python train.py --n_layer=9 --d_model=160 --n_head=5 --n_kv_head=1 --head_dim=32 --d_mlp=512 --vocab_size=4096 --activation="swiglu" --norm="rmsnorm" --norm_place="pre" --norm_eps=1e-05 --positions="rope" --rope_base=10000.0 --rope_fraction=1.0 --qk_norm=false --attn_scale=0.177 --bias="none" --tie_embeddings=false --parallel_block=true --init="normal" --init_std_qkv=0.0515 --init_std_o=0.0 --init_std_up=0.0515 --init_std_down=0.0 --optimizer="soap_variant" --lr=0.00337 --beta1=0.95 --beta2=0.99 --weight_decay=0.053 --lr_head=0.00714 --grad_clip=1.0 --warmup_steps=200 --schedule="wsd" --decay_fraction=1.0 --decay_shape="pow" --final_lr_fraction=0.1 --batch_tokens=16384 --seq_len=1024 --doc_mask=true --train_tokens=133800000 --steps=8167 --dataset="wikipedia_en"
Each number is 500 + 25 x the weight over its row's rms, rounded and kept within 0 to 999. Layers, rows and columns count from 0. Numbers have three digits each. The size before them is the row's rms in percent of the matrix's.

# layer 2 MLP down (transposed), 512x160, rms 0.115, rows 37-94, columns 80-159
101:463479498518522489508537509493492494552528475476482471548515482508450481513481522533536483487542520500477512473485495501507506449505523491561508487513539546489554524461518544475493486503497494451492471498538504525541509510498479492512519521
099:518478491463518501502503461507491512472524495511481505504578505489547479500498532476500494564483505532510493514472483491480492453497491496512502494481499470504494471441503516512525530489517493579501464471510512525505486490537473510514520488
100:505506462483498478524517478446553513463470511486537522506509494478493513512511510547496476478521535508502492482534491480515461533541475505517500498493534448533506486495478499519495489513551489486557497530578509509475500483496466521513508512
100:478546491500517532490484528543475477432489472492452486514562542527502512456503469539562503505488463452511499524496465498457521517505482477479486533483530475480484489526495527532499534527530479487496431537507512528537507497511537513503523515
092:512491474477475526488504509497492447476564492498505490578488505535498501487504469509503554476477518519524532522496506503550468485492522545475487501511457494541447479470543510490504519543485513433511532518537500514508510458519526527501470500
100:479511515491513484470503496457504532511535477455532501511449487530491468499496485498479464513538500510500482479514519513499521505502521500465518549542531513495512510563511498490486515465536532487474528524467501499531517513511505480488525525
104:444487500498512478465463514479511445523452511449491505498491541504493505465527503461503510482498476520537489440499505524509484515465548542471495513512461489512503499524496480525478472472517451477482487518500506508503500527477516482497519565
102:484482489505462438524493468504518475455536518477500493495511515535515475511464471491465488490495470490485549510520518567427510481478514518457459462480484497474486463488538521488500501478477526517491503524488479459484489496530502523496512515
100:523512470451515448498502451546492507492504513452502506472498528518416488507510507458495546484471478470505502513475474511472529478543466531501520527496470555539502457508504529477471502480496467498466504521500494518528494476476531531477528477
100:552515524549475510482445476512470454553522541528476526488507484489501524480495566508502523485478475472502543503485526566488509464512496510472484542533530444525517503517525506494501516507499495497524506493448499502507488490526467491489445492
100:482517491474514499489492508496465490484502515552475495496505521456508488472471506547494545502492494515457478454500535454486500488512533519454543475515538504489514484476537513497416480524506509482527498477513502525517505460541519484499521522
097:517509499482499486502546526501525525528466490455478484503500476457451479493550506473494501495487504514546442466506494516508520550459497504499447473557528506504527509522531500507510501489502464464500492506466498481485527526484527513488487519
099:481478486506530488496513510498548559500515540498515531453505455492521488461480479466525534496472499508469467437489533468500480511498494507518535476512482505561492471458482485486489518533481510489504479500528496534520513551562501478509462491
100:521505514486515449496502532487443496555488517519532536465463517507521501452509478478502532476516505514484489471500469475517464532524496458512558495523573480483487465499506490495526511533505496516536491528491495470499523521448552541497501537
105:532476552483509508486525466513476506525487545470529466491475452527519496491496483462499490475507505492475505455468522483523432501507473509490495484507535464533512472495466505474521505489514491488495482506521531443482491521487518457501558516
097:495519511580502518476504503490520491537531468483480560486569477518508508502482457505489473527533448503526474509478516501483461530495492487518495492536478493498509505454496498498476491518504530420465516494443531535459487557489515486513474455
106:513510513508524493447511500512478481520502481477505456484485503465531489516492505488525514507560489455545450493515527471508499478518528514516461514510508484534564507515492450465508470495504493532491505505481495535522520450475487507480494427
105:480506455497500493490524525487553500540550502496512546499481523493497505452493470535522532509476439495480506505472538539524483475547486486490491471524534483458513486516473504537496476496501485490515507538454516497459464501505519499505492497
110:493500511465443532464500526516459475520492510487523503495504528529545478489501494480489492522430510506468572564492540527463499506516463496513485490487498505519501514507455491497477506537502504518513464582494459499518525478470517511493465521
087:505482490502492528468525523478512516466509517542498484569510467514470519501513504518551484496548497538537499506513508471497518511547548513510549541530448502513496505509509520519474500527499502519483483533476556497494476522465510526501513552
101:491480538517538527509484525525502515478519511461567454475532509493486479530486514496529526538522488455501497477504508497513498531493510480471509491510490475482527446485508530489496486512495522478459508493484510458488516506495506467504463535
088:486525467509507494541482491522461480464482494512485483494511443506508517517488489501456450492511519506455514546533504527511506495471520453477503479482508499479521518463483536516488514565493431456514494522508514495525496501518497468512507538
099:542539488470544539499532514474516489499478498543512533512521492538528479538503502547510521517487520470507470481513490522484494522512495504470537503493496522495493492528518532510512486464483494538498518492479499474505516518472531502522489548
092:486551509524498490477481511495501471461476537473500499503532494502484518462520506514516461452490470504495460493514532512462518486519503516491540470471511532470519531533495458476501490525481509475502471517495523498505483495499438507506471489
103:494500475478430524486443491522467518539527544501496503503529512518473510509490518485490542512546508490504500495501476504577510484473544505525471515498530449477477481493487513545533545525478497485491477505495513536481532505513496515483500490
102:529533483516497511551512538494480516548497484481491503497485509515523505454526521529486518496511491518496508491493479541548509518466502493492527525499475479555520494536540536467501518501487492508496538500496509482529511513476524489493518465
090:521461495539456523511522518502488475452543490465478521520515530518521480483499496479480494488475501461532472511488505495434475524492462484532472472469525471493518500511539478470511468465519486483533525510482499538472518474459447507486475506
103:511494533530516498495484493473481498526480526544511502506464484454497504537504525505515491498507475517528534490526458495509515466501500453502478501453543470522513527519492474483550490509534488479524483518538511520484547453532554505486525490
095:506508454527545503496500513487478527554480540502465559512509555525506468486528535500518528505512483515508475457464501507502529510490547489466486526501526490544532497491475513450486501552501518515502501516488508476515557535493466500527526539
097:502507496507469525492525498474502522509547515514486500542535493500517520478499447498501480468464544523510506511520456481480530489448479481502521549514514470468456541523483511495556485490514494523543534497496465450501476511506514470471495471
104:477459524497494571497498501500514476518497471493518501525544509419497486495518500487492488512490536513528497537491521534489471492478478484512512495525483503499463538494525485506490504513541505510497464458469542500471453477517504494468509502
103:469511505510485514497495478519511464507482528488493547487503479491483478516536516506479477527496451498509499471535511522518518494464494517465500531517481530505504520485492482493476520467504529492491503504542470522472505506498509550515449514
105:531525503504492526510482489454485498499499502530481464548484485542506479470515483483508550453493538468485518507527519487489481482582508528520520519502476501488508521455513433463519452489544523538526469490507489469536481507510486482509511538
101:544487511499487539517536482464500480538518527498492483492494486559469507505518496476511502505550500469512513490540472495475499503495506491525519529460529487496505536452498511499427534520507524499503455494539495485537490546471480484488507526
097:521525529507499533487488488505506486528462503474529485485472507482502514490486528472486498476460512507474537487561520546470495504483484513543457510515479473484517524510491483465535523509459514509521510482481532497481540478497502522538507514
104:539491489531476500468523460491505474509507470491555537489512493484531514476470461497488493529469458509549476480523530483558488507495531472503487518521504511514494491509498459499516490491494480559519503488512493515465478507522505524518447487
088:523479489488493515512516503496518485510495458505526576473496492437508507516499541533495496485473501500459484490478497508513505535474479513480459473530507483493492499508524540512503466494541496497558518487496510490497529435519524507480526517
097:508521498503526486519491486507530524465486512521484543505457531508538555491508467483524480525479467458523518480515462522535513531479486495492516481523504509524499471491506464495521461544472527508531531537522501505492509530519495470507505508
108:479472506500500544512457528491535515508506489478486498483481531499443475482529453524513527473508505514511534491505490503532491496516488509508502517501525518496524469501544480488505514512494487430494481496470495503474538514503485503514483501
097:458477463483476527485507522544508511501492522497491491544490503486490497526503460467528497494502481516463475496495496452493523462495505549524478478483524517504530499496516464520475507510498495496498505531504468471446540500493506491504532492
103:488488506554492505515516494504488509507512480467523534505456516488549498515492471510548486466526496477529506546478531534480488552480523489539487454524495482539476526486460493463509487506454503515524507491527533501515497484498477552475501511
101:531481460472540485513507514514515504503482517518495468534503482524497527511480484463471489498475484455497515527487487523471474519484530507501465501472485494519500483471462453459511464476442483482496556493526516536487514545470496494506482507
095:506426552472513497477496509513488483480458481507474518545477515484511496521517489530503484464562498478513488504499460493511534515465484483525448500508524520503526528456511491467542507536501446523466498475486475484522512518488514481446513489
099:502471464552534526485527502473480494502491520498451487464528509537501481516506498492499502455547511481502527498510491530454462510509568506520551524511494508512510511529465544456508470493493507480526473544562482516515542501510534518470526468
101:484473482494493538516531506490512505518514544495505540473514508477549511503476490465528529505523503521504529557466546515498484530529490476509474485549461487496439509452473494504487498510524499475485493502479471457515481504501516475484497472
107:517475514518496485486513524516504496477495514466474504496484518515512504474512531431518496489481485516457480465522484506519479540520568521519496490535518550504532524496457487504477504559474490502540553534540476544491462444509522491485515495
098:498474529513511517486470487491470480459513526505523472494508518529479433508510462485503496499555469520482548524514514484520470497498520547500500480472513542507518503491471486507485512462481469500492516502532480521519455489424494512470589495
100:531468496462491521472493517492500483478511475495511494484571487467527443487525502490490517513498492481526534446533483537531507481481467499491486494491501524491518518490472522531523445510520482468505572499488503468494524502516508528501500534
105:496512528547525516482511537526528479477491511548463511537487506495520461492452481516516508494436501509519499483479463508532500512513449500500504498472516484525503514535519527555483467523521532510518501473516521502496491518546525519484525535
102:503497525474457506491500476503509505547504482501512434476475498521454476500497533523508493494477526511453514514539464475516527495506489455471488433527552504510516536570480486485480501518485526523528470537515474494511509517485513457524461518
103:489500491569479522484535527523482548492477501472469450461489506481489551472462500480508536505528479465493489514505511519468541482505501526500499498474504519499515503508458487503510536485511469474491439488504504515522522525507548486494475513
093:506468539490491524504461519541494489511504464459494529533492497463511458516481490462485448491495520518519535506476493466515525506491520444535527508508488501444486499469552501499523539487528494497526507507498521504528466521564507492504495489
098:469538545491511545509466512496476514488455492519454483429487497497505539541524490482476498505490517513486538503528498436520493494504556502526476487492507502518458513515483510493498531466508489515498460491490467523503494518525510474488526506
094:499516504527508478522468531456516509487517473521515513503484499511500516483498523494475516505527487538480467521468472545528531511450528529481518488470499515533534467522494502524505484463510509538494521500423473494472505494466506527490517496
107:516543475491475481514433508502503531511496504528479507468472499484501460497498488540483487488500528522508497547510519563484477484488497484530502498504507474511514537470537493461456480527467514492518471471496493538478528479486491525515529470
100:494450459526510505513527520521467496504487498528512518489463451460532552499520500471516500457511511559509549474521491469532511511473540494502480497467552517526484494516502499520510569512474510517544489520529528521463491519523480502502533508
095:517504554491490523464510520492468516499484540479459494502496474551490461482440462501482483412532501519508487483558486481514479451526501459501521493458470483477483513468528484515476509507456492492477518480505514525445496502484486477491510498
096:475517531454508509501500553475487506490532516539537501489538504514476502484487504462492481524463536494448512519450504456504479476429530499490497498508497515526478493490509513492489499509463472513469488493531462464493506532489521506518493491
# layer 2 MLP gate, 512x160, rms 0.138, rows 38-95, columns 80-159
123:486481479471520488479489513526515497500509497496449529471526523508513489493507475489475463526550496510506498483498479524508494489535472490541447480485514502502466514499524518459493518468555550548495500455498517499480523495516427468550489496
096:522519539518519557436491571515533478510510528497504522488489508501465515503520498513551502480514534443497517487460482541449493471526486514496511474513498468488532553485493472469502521478446518501532524497469506512504506491530510483503538488
090:534464480511447486504499467454478491486487516466472504482475480505516493543496517518483562523492517555483525481519478468506490480447492487508478528522463547526483484497478498527513475476485543478492524493512499492457507491473542521503533473
079:512523533492506548536536551534484503484495530457513507516528505476514516498480538470468476490494491495507540463479514506489492504481507511503508510501510458511490500531538503518523480470492536552520533498465510522548492516459493515467488476
093:515483516465465489527471498511535498533527485497505474496464472490511482500543454496500521513458517502467484520468482490486472480495489471505500493532480489503507504511469438522453457480481513519561542527518500512524502523535476499480491546
109:508477538539509488501465506501531533538453490496482532462500487529514519534510467470464448491545511501479501504469498498496508503491485504513495499494484461507447531497508467520525489511494496530529502517490571523547473518509493462444470519
103:511505474487475540537515514513450505573474500474472486525465495498505520449495513526544479501488537482501534519454492503501502509523466490520513527517558476493504509494492520428508445520496490498511467513516474500550482492542469449499507470
105:459457527492510530475471489516499472473541532511539453488431542513512500508478537513500488514515513475504548500496515528501500474477489463505482486512506488526491517516519477482490485478481468504529461505525552478534514509481515481490507511
094:537522507455466496463455512500481513472522540539480494476509462502492520525534479464506503517537554504471487483498516539510527514498526486510485440525498486522521521535510509451497489526493543502514511506501463511503507454503489480483464511
099:455518468488498493458510509499464549474535462504501499505547501497487505473503485476503567499484492509504461497461511473436514453496534541486491482489500534527506572537479508515456512533528478481523493463491514525468487505494525485470516486
097:463489508477475523502476504549503472498483545441529522497453525559515499504482496499494499475468479523527536510465499515493509498482473511491511486533547510500483471524495508518471495500503516504458507531457552472501507495455529500575557497
094:506506495509537504492518512535528483492467518510492532509496492495517500520476472508526514485457536480486489550486552542478472544484457492525550506523537471488498471479517443524456468458508529486488533474493503492530501533517488465500518499
099:541505538510481464485479563486499484487521523481457572514481479523499539467497495526506514466501545494499494504530455482481507513492479549467476504506513522514490541460499496529468543504496500506538485499502520483508501531479512537516524508
128:485530479511532485508513479498539526508511523461499491527440479517491489518521526502485489466458519479507499476516486499499438491495522507513478501573537494496487506471497494452500544503523533490425526529522499439481550494504477484544518539
089:503469514509482484488523505516475483442455540510486501480528496481514490498487504514531515487509509502490508482469486501523511435522480487505497510503474522437510515534511504517508498514473551525538488498489496541477478451473489509495524514
104:483530464525491501500514536481468488524514503477521546424465486487535475443530474527507531485500515481483502479536504494476488517514493515506499500510470501558537516496551502504458517547483481487505511506533520497534483499500495471509495515
108:492531494468550492473486465479513501481467485485551501474471538504486503482523509472480479526520561509542473511499490495524480503448529485509517504489508511513500519497524515515512527516486498474496520479550506498519537436484450542510497473
097:481566502482538532534515555503505475477469496529473477534465491503492493468518487507530492483546492451519461483480515514510537508558476527498497481491524476483503486484536502492486518497470492473451501490515552522500508504506468499559553475
079:521481481487520532541496502528511524522470488493537473500533515469495485470496529491506532539536498468483495439504520513499517463506521510505499488546502527477518529523513524488471515454504500553485530511507516546507552510478443486515495528
093:500456482527512497514530486424525495513490500520469476504494495515470468484471478464473533470503509507525469523521491526460503514488491543512520502439514479473508501505492493431524538489505488448525490528511523518510436495522510548521527538
075:510517479471418540521480552452508487475487472511459492480539506473525441490525519527524523482507553495500460475477494468488493524515453493499542502521506489543517536482529465491510501494523498495519476510514500538527499484514515507488535495
096:458495510497503482544511491519442533528464512506528519528492532485487495474503525511504505490495523549502531513532515506520471500479485495486527528472558513478490474480481464487471488496538536522528498477447484474545504511464516474472491545
091:498496486518486475504493487508507474484475526488488509541525499488523507463465507491498458457499454537497474453490503510497546511504472558500493485500487526502486538512505465513484513464519485492489509518529529520486445469492488534479457481
092:431470483492494490485477474515457491514490509505507531472518527485469502451485499500489499500511473464502523522493457503549462496513481460498483468509531481483500484529464489546505524524496478465460477475462517507489497513510479521470467528
107:505539467539485490489516516532494505486531510514462542464481485508527523501508528525435547513508496509510491506521474515475500542508494511498493515496502484526510538500489494515521492518514496483468516487547522508486497488474450536500537503
094:509474480542487473471485519519499493474477460530534492515502480481550527517505532531531471497497469529469462475520529469466509455485497484502507512534477514509488519513525513546492504495449509486498511493474491490536512481539481489460512482
103:497508494486553472493495498476552544484468517503525525459491546527516551456484452494556495465533483517479472478477495516507483500495536511514525514519505491516524468492487482500461491490481472503517538496531475551499496490493468497490495551
103:511519480470499504559523468488508521498505452457500512497487492501470498527479492518493495445482519524503522566500503486530495538497506542506533523499538525497485493504530474493504500478502513545484488480497525449483539506503478478511527472
086:464436509487461475497497491511521511502478533496499499465498456500511487508445505521480519522496483512463487493544528506466495515515545546512482487511476466526477478448543512501503540511524530493479427494522475505549485553530506496492470510
098:496473534484470525468480500525487471500549479482518481476543488426500498485514527489476536530447494504514463527472495503493500492495496462506496490562487479517490521517477478499517482508531473548516471421486546507509471517501514527503512484
109:537509484512525523472501504516460445488497504500493521514517502502461500481526502491474488507512458480545443442522512523511547531493509500545518531502490553495501478534479487520477510482491523542505507516553472526522490505486486545501541528
100:479491529463492503498479462460507517485534479487513493516498529455459486489497487510525477486474534499530522504467499503474497506491496453481516460505520467531467491540486546532533478510523546497555519468507496509481519509489508487525487496
093:475488540494462449507467529522513452500465537506493512518498520538464465548531486470510462501501516517514516471530539498496499481528461454533499486511482492480527495487515527495507465509472458540489507509520502482515479518514460501529533558
106:469515496511512527446476523507504501501482557492536499504526511497516483464495488503503510519527448490497490492531478506511480517524515495563499510501488515488524553540514476465483449536469502557498545515537499478481466502500511503490539538
117:487502482445486490556514510506477518525501489492521497463481513482499484504525498506555508499508533579525534470519517498551497513476496518495470431484480500487480491527503520462494506492476563510490497505504534481506519488478519522471495488
080:507481578515488478472510491496489517496530542446482515472480468505523494529559500498473474523466469515531499500490477528533489511510504472487512500510505482446500479532510456507524537512515521487471469487502536456495474589501461489546530479
104:481480509513503504452523515479455488506523477538533491487506483493515485497537566492492525478501487511479499502472534495458490461492503537534507519518518466460491477506493502492479503472513458470467531503532561484464523483475521522509467487
121:499521446515484504525534505485468529480559479523492485530526512484522520510477484448512487500491479510493487458502526489484530487490495522507547473507463484493530509501518497530480491494505487522521542491546493537509474528478522532547518483
100:483514526451528576490489509550479515484528492480498514481458499476477485501502480456523532532474491499566488508488483456453506435531489520533481486523516511483503472508485504473483484472509499524523537482523546509484511430501452511508504495
107:500488513481515483469472420472521499515518528538469494502494489457480522539515481432486445498474510554535483520489473476489487525524502509497492482516504557480546478493523504521511520512516450463536490503497519503474560474491507465524501509
086:482532484571528519465509549515464464526487545492496528525439493483506509524521494497492507482504506515520503500544534511484490513524476480544532521469508528514494538514518468489439520502481478527469489519480508487496532485529546463463511484
093:483556529469510502502489540538541476512538494507514488479486508511514484487507559484484481459507473504513520503471470538490488531482492522565479510521481486538515515511495489456511501509490511538500493513547466491525513461526508540516531490
095:484500507494465474473469529500494520508507510465565521538488477508504493492498525491521497520500428499489498479475505504470503519490509502526487469490482479478526484507517502523504511491505499525515549501494531466507425503505474524582469514
108:448496505485524495468533484471507481523488496475520502496463556483503477488496572519523500517504504507499449507477494509462511527433484494529545497516492474500483489485474511492470474496492484471501506488538516541479529480512487517466459473
102:454493489472482513452486483537510428513502465495520455497480485487501525524496461492504501473511509484462482471457504527519487493496466480545476475524480504500520481497523530533468467467501510504516553476521515549511512530533525533501481490
089:494485522474452516526501484556540529481479507517527536462489490482480518490474525484478500510496454513506487508506479486507501467506534502497536493504465494488467545495506469476501501471517439465496468482496515538441494515479529488490473488
096:513508491532492498550473538489490456511465496529524467471483495535495512516506520486524519520470560485467472473496530515546480512485518488477502515523515478466505496522487541512461486505515513493484497482541515509532494499478507463505543469
104:501523542471520477476487524495486533552481532507516480484534503455497494492560503515488480496478512505477508494515488511491496443471501474543495496503488510527487542547500468494504513492494492487488523513478498493558493472487501519475513475
092:503531480504484459507512522495531509511506542497499505487528484535493498518475534550508466519501456495498513538537504501446553496529500459489486485513551496448506504493533487511486516485513518481557448517469515462520480524506518485550521455
105:492480515446449502486485527528502463518539505558529527503458448500471493507522503502464468506496491507471487465560493477515491529511462508521483519503507497467461514490507568509505475481502564465508513512491489500518471474523500524504526512
096:477508504496529504497453477471458541531491539494494486572479496503519495499512484496514496496495525540505513493495498504516497528492522523501507467477526508476480502525450475485468493546486507503493468488518519464472486478446498491497467532
092:478500472495508528518472488485455507503495530539532517478511503505547507542535491470508492501529504490518538512519491499567512486482488493472516494477492474515498513528471506499493486503516465508482460517536437516467518507495513524476478526
088:502476514503445545467499513491465542474454507453514513490510504512490460521474473445532512456513513464534517549489476490535526490467445512494551463488498529454494537483509540487515507533477490496508499490525512535507497492487523483488483492
114:512509509472540496480445494524495497487481500533568475475478453534530486507515471478500542504527542492498473464524522481467462518503529501487448485491497498514472501532467537508465454506477513481533534501527492488489524494530508507465505533
102:519495467453487498448501466505482518447514517521492505476477506511521503523497532512504515460500448506510510471501497493437524530484526514521491524465500550526525496521514529522485512459478486463476507487512487454491512501481561558452509475
098:436486494478444488447468541495486528471503530494525507494512505467510517528481517477485462527526538550488553500504534483488497495503499530505477498501500496503517486517525528558469482482502527457546489484523486523536459519485485465504498522
109:537468511530516510512451500474499487474477518508502529490482496500467513513485538504443492505524479473525469529501515482503461470508460505511500522507514474462473538513521476462475506538539509445480488462490498470515476494528463505484563480
096:483464507467504512547477516510483450517494477519511524490431474470503502491512474471497524491460507495553503501528539509472483479483498547513505481482471570500524540510533513467494498482484520503464528513545509489503514502530535493515515515
# layer 2 MLP up, 512x160, rms 0.129, rows 38-94, columns 80-159
120:561514518555482509478502520523566502514475482503525508506495500503514528493485437511513582477494495502510476482483512493484522512480507527478500512510504482486473518467513496450480529507486506458507483537488523494542482504501524532484486490
101:479525563467543527465515508498482472499488489522502484470510531498525468499520481479488528480502510480496542500435508502455559477476525507543515502462487486483485530487525486499507547481503505515526479529486529491500506493495512492472507516
092:481485482565515480518475522496507453516500521495455496481524480477498507487531466484517470518478454476503514489483476467496532484528465513494547517495483528539494514512511522502523449489499490512486431541494553492503501511501508478552520503
084:496482536500515499475497481496534532478476499521500507463479485500503489480492503514464475478529487500526496490472519497458480523531486475520552522484487483514483520490462484530509468438474501531513478488496523516562481522503464528473532506
096:493488553495457512462490457503474469512503518485543489522512502509486451485523492528505515535508555486464525496465466493524436480494487515494485504483547521511487534494494511508501520498512549469479540519484502531473494464518515490525526496
100:510476529517488512495458522506555442510511460482505520538538525503482485458506481502476456471539473525485497459478472511508506477470501498464522509558468479524504521542468470506485509501498493469540517501478527518526481500522526463508481503
102:514512494496533520562514505506506518575493512541513518510474505502467518472501559510521482530513539484516530518457522515546484522489490498518515512528556485525511530510516506499502461523516509484522455488490511478518500518486515455488530461
104:462493510525494479502495502467492475496496489546515450515518511476522469513504525529486493471488482477473523501477486509518486508521524495506490512467485519533484546481507504498528495460489500511520507478473581488503455560484506513520513497
092:470510497491453501481506524492469511486506505526509474479502479507493484532514509462479535511539506464491476439470521490486519500537527499540510442498497460489500516518470563466492507501497506489501500524494475495513527479491493525465502518
095:521473481446520521514530494498501517538473511481509499529450480505497487486483504514493490484488492489470542478497484474486469487473489552436519500503505484480545520509481490465512482504492507526460501485522440511543467529506470481456524499
097:541489503510518478504501520465482557480512513518478490498555499484498486480518518553517528508519516487482469470542508487520499540523502531517533504491463503474515528460499513491518525469500466512523509468529492523499504501546457457473485502
093:516453493490518488513457484483495502481495526505431461471479543525471529457496541515479463490527478469486526490524516512530474464489542504515505492452487490544478500532513574531525532516529538488507475450490495480427507471488477471488479476
097:460520501494517517495483508541535514527470512511522462501500490472534491572512497511483441493452453475502491511509510563508542496516489487503530487500496505515521458499493462487477486467507520517473501520535499532481516462522500456496443500
130:502460528533470512540479494515524457533499477489477491501508466493479472537489497496491477502487529478477491504490528546503532493502507494472489498473497484529546504525463562529543463484467445494519531510467510464514484516506496528472488495
093:540530489475515517492505534526498521484444506457503497485451539469531530491507549507506506531498497505472521524496515512521512476454519416495484491512524471467512490517526517433520523471493496535502516444480508440512474478529497484503490471
116:539519489526497528514480492511483495510545518537472503465496503528480451513536501512515469506482540546494524500480502534488500498485502531501533508530485528473485487497528516487511527483500484470540510508519469552458517519503513500562490528
100:548447518465491535469525489499475490547489512519509502510460463503482527511500497513510516518501456483469497470461515497545520456547444474448500506500506472452512537531491484494518502521501489476550497490460488489555480479497496493504528508
110:507501464524504508538498498455528502472489480508494508489491486485500527499492483482510510501563489530529488440476502482540488484480522466445517475492471515501480464493520498512487495454497533469492530430493514488511518498499463443524494486
079:490489505488473497521478546548508528480492485483530504460464494470488500532458538495456495490530530473463534485494485495492486494476478475502472526466454519480520465466496524483472480491523560509519517486501444561481533488523473510509500475
092:521509522510542515477463485528518470510513482479531524510455501495500480525494486519551479507514527484492532479479469496503436493503489520490487518520458507481511482462482512498458509512530535517481479486549482490519478520509519508509472483
085:451466501517483515523498558492469522522472476513520476526502509488499475477484481472530557498503474477515495466493498506501474500463458495485497522513496483513470498554554512483474494506497518520513501448494499465498506523499509546445502455
100:469523470526457499490551513539475540490494504461540508506528511504501477490482473520521480478503513503508508527491504513482530492534471506468525500491510487488452471468485486498493496516486529497505516463489497492512495500503474527503501476
092:480489489525507458526517500570501480456497497510515504534488539501507546478454530505488506462508502512514499486472508533529516470506477549512455509479491514511484506536514438511489515506503510503510505518501524541497446464499450541518495471
093:499503510506521484489466447470549506493456495532462531473486496477506512518519503513519504487501471495477484532467481506492511466525494503488548520492512516497476495495517473533509504516512531462467452510491482528513507532484483524529529531
105:490483529504552527496472441453507506535478476467527476467516489486511508481493457504512464497501525485474492484459452509452529499551500508468489514493478498483505495470530497493512533455505524503524525515493520482531527499538506499507478516
087:518497531494503530469496527481495455517452534501469530494516503558525451478535474486477495463476457498508505551520497530488507533477481546506507517492532511502494532489476481486472481549512497515487535484492525552500484542488485570469538512
100:502508531470461476517496517508491490514525513488532484512532478520497503519504495499446532527490543471500557493492488517552461492505495488477496467492561469491555514522542489505511528508484509488530543498493522461507505508462473493497520475
093:492532506500486514477500535538524461500496580527513489480532528489521486431487497463483522544491532493533468463537503506494496513517500469499452456511475475534521491483478511488477539518503494481501528519513434554540499502502533518502469509
088:531447522481515510474514498462474503534512530522509503479524448494506509464465509517458489472493471551508509518523508506486534496490519510457461567534474438488487568467510482462516513508529513511511490509516491499517473546525451506513519495
094:509445539479499498522455482531517515509496497495491523498554524482476501483499517514470493550493483505505494512497515479503514522456509498471507463530531484496465529535486508486529510521474494526505456466499532528518510442507492533494449468
109:508509467472462505499536529497506489497522514494524419507518464528497489503500487516531530512541490518555512473468492514494465528499501480541520473463485489530479493490533510528479470477493513527498521468445500497508497528533531483513557513
107:479530484513536476436523487498492513491525482492517512507537432453504485494488485498523485498518492494540473483533464489494527494488491453490527519508485468510498487506465550528482504484484499483506517525524471492489515490461543481490555493
094:483482547529488459526461516546542469515494534522477504490485463491451494531515495496451537467490493503512521502518532516479543483516491502505504513552522478487498511495557509506477479510487532522486461482523508464517479537493442484517499502
101:496496476531542497482498505511512499523529550535553531515534510493503452510501471513491482481489507453514483546497505468522453465507497486500525509538481511527475453512501475522519478461503504493494496486521470527531462509477515500494480459
111:512506511451519515458525475527482500527508520471461514509525528527504539484525482532460530520470481476526516538485478493506513498522510507510471525487510465508515479465504460563484507521449461487517477493498446467461482505542476453507523520
083:489512454497492518544474504509488493486498459554480505533500527503486506479447473483545482484545549483473505509477524492490543522538440531543483535497495491547477499466482511488510490478487453504510525440506502537483519442488498505496494537
105:493494469476514537470500530507493494511515513522525502460528489504481460489550530565465512469496564533539513507514514517493477506549492469503462527501472487493512536472521487518481495513517560512490477519462493514504505483458483494510476510
109:506534525501516553495497481486504530531477486501494481475465503483481467490472529519512508507482550493501514535486481516516468535512509486498478472510516504505483510498478520452504545445554532498502499535438471461485494479510509435509536494
096:531505490530487452523500544483494505508489485496502457498494472503502532492484527533477475495513486501459512489519519519504522560464470459476524508509506467494506530523474515504509500515502551488460482517477440453504527520486527521497515493
106:504498516535482483537510517515494519434532471469509507503489532538504495423508478515495500487554509493502499521487501507538485494556501484524517480479467495486446510447502469512515496502496546522527475488480524505518476539482458534465498549
090:502508523519496549498516497504502471509533452509497510549514495475512493478520472512514546470471517519505517501529485521475562538502505486533536543492512519497484527491537497518473533490511493508493466530462518461492473507480509546478513478
092:546493477503479507498499507538454500514463488528540520522529450481524516467485471547525513528491504559478504483529516449474497487498503532416514515517492522481505555525497503533466516517476521518477497462482510471512504545519508490525501500
100:482523516496509489501522523491534453506527500541499510448492463507495488503506522487495517482494507490560460516527541482500521511514469498529494488448518503484510507514518525493481526519505532485511465517551529491464557539483497443529524494
104:464492512506451503518528499536514485491449493498495505539501516548490470488469535548520497526499494498504472481498484472471525521507517527500553525510550517509482499539473487471458497511487497483502468481507489524512490512498517515518536481
109:515496524497520508533499506440470553530516564520491505512490503461487468526495562522499524526513515494539517518538505503486532458526537511479516510472533483514488475525521459477509536550498522495502485546444472483492519476486455480492502487
096:492489526498516523492503459541476540547504513509487531462483503493499505502489482470518514492524452475478497500498491497538489463541539527503490484520488494475508492434462488459467517498522443492517505481524486499474520506484545469508483510
089:503523515474495539445520464479526584476484480473520489509517536486496496491445518511513496468503504494536548535493486485470499488486473487484512501523469503534501483490506449522554501486523454528544514521521464519454502500491500501471504498
103:475537469487495459486479504521493504490472472540527537512446514489493495497508495478471495482502477526536485494553502513517486482518509505502464550530505501486504449438503510499480548498509532479504460488548486524420505470464459479481489492
092:502480437481523462524444516502506483481475524511531537543464492489506515527555488484455511548502506490513480492486499467529459497488481544511505505490503490490494463500488461480520492507478497531480527524477491468520483481518506493520529512
100:488443513449496500496479521495518474506525498520534468520484475514416529535507514535470489531491522488504489481533520492534477509501465469492479496475501483488488479522505538460497460470484524489510495496506526519531494467556472483530555531
090:513469497499485485508506528564517497513513467516513507554505512495455550450427509513453493496489519454482487497521508469471473476511489473483487543513485483490517492511539534491506456495540508507509531510496491513542477506534512470497492482
092:505501501489548500534538494501527504507473529497490508500500468492506477497502465469487523462516518473535557495487512486500502520513526558521484521490489483513463495532488478473443509516530478501474467495512481503489483531483503510518509495
094:490506457532531481525472523456501511515511498529460454523514497490502529502551492508453499487493473520497483453524492516502532503484524456499494511503483513519549498488537502519540516479496465508492465504471503491486494508485479502482514551
107:531489530521484514485555485476455510517503534520476552559507561494485479494447552506486448482497509526519524517476504487495526531480502496497526529505523523454501506487502486500501477497512467497492473511456529513495505482484478495517469462
098:471501508528450503525484506491485510546487481493486496508541493460497501499505488536464524524517525493472548495491545489472483500464468501483523503492497489501532503499555483477512488549470523527483537467510509538513502506543452446509512541
086:482541507479547524503508486504517546556475451511485491478486502477505515474500519521523533501452501464456474505461467492459515528502493491503520528513457496476526500443489520464491515412499500552461541496507468482440508491496520488504479516
107:508450495538514485514472532532494508467489539501500506485526501519486484546429523525471497510516450494514460496499496498500520456507471504500511526514523506473451506509518514449500513501527540507473499481485484463510457540535517527513536504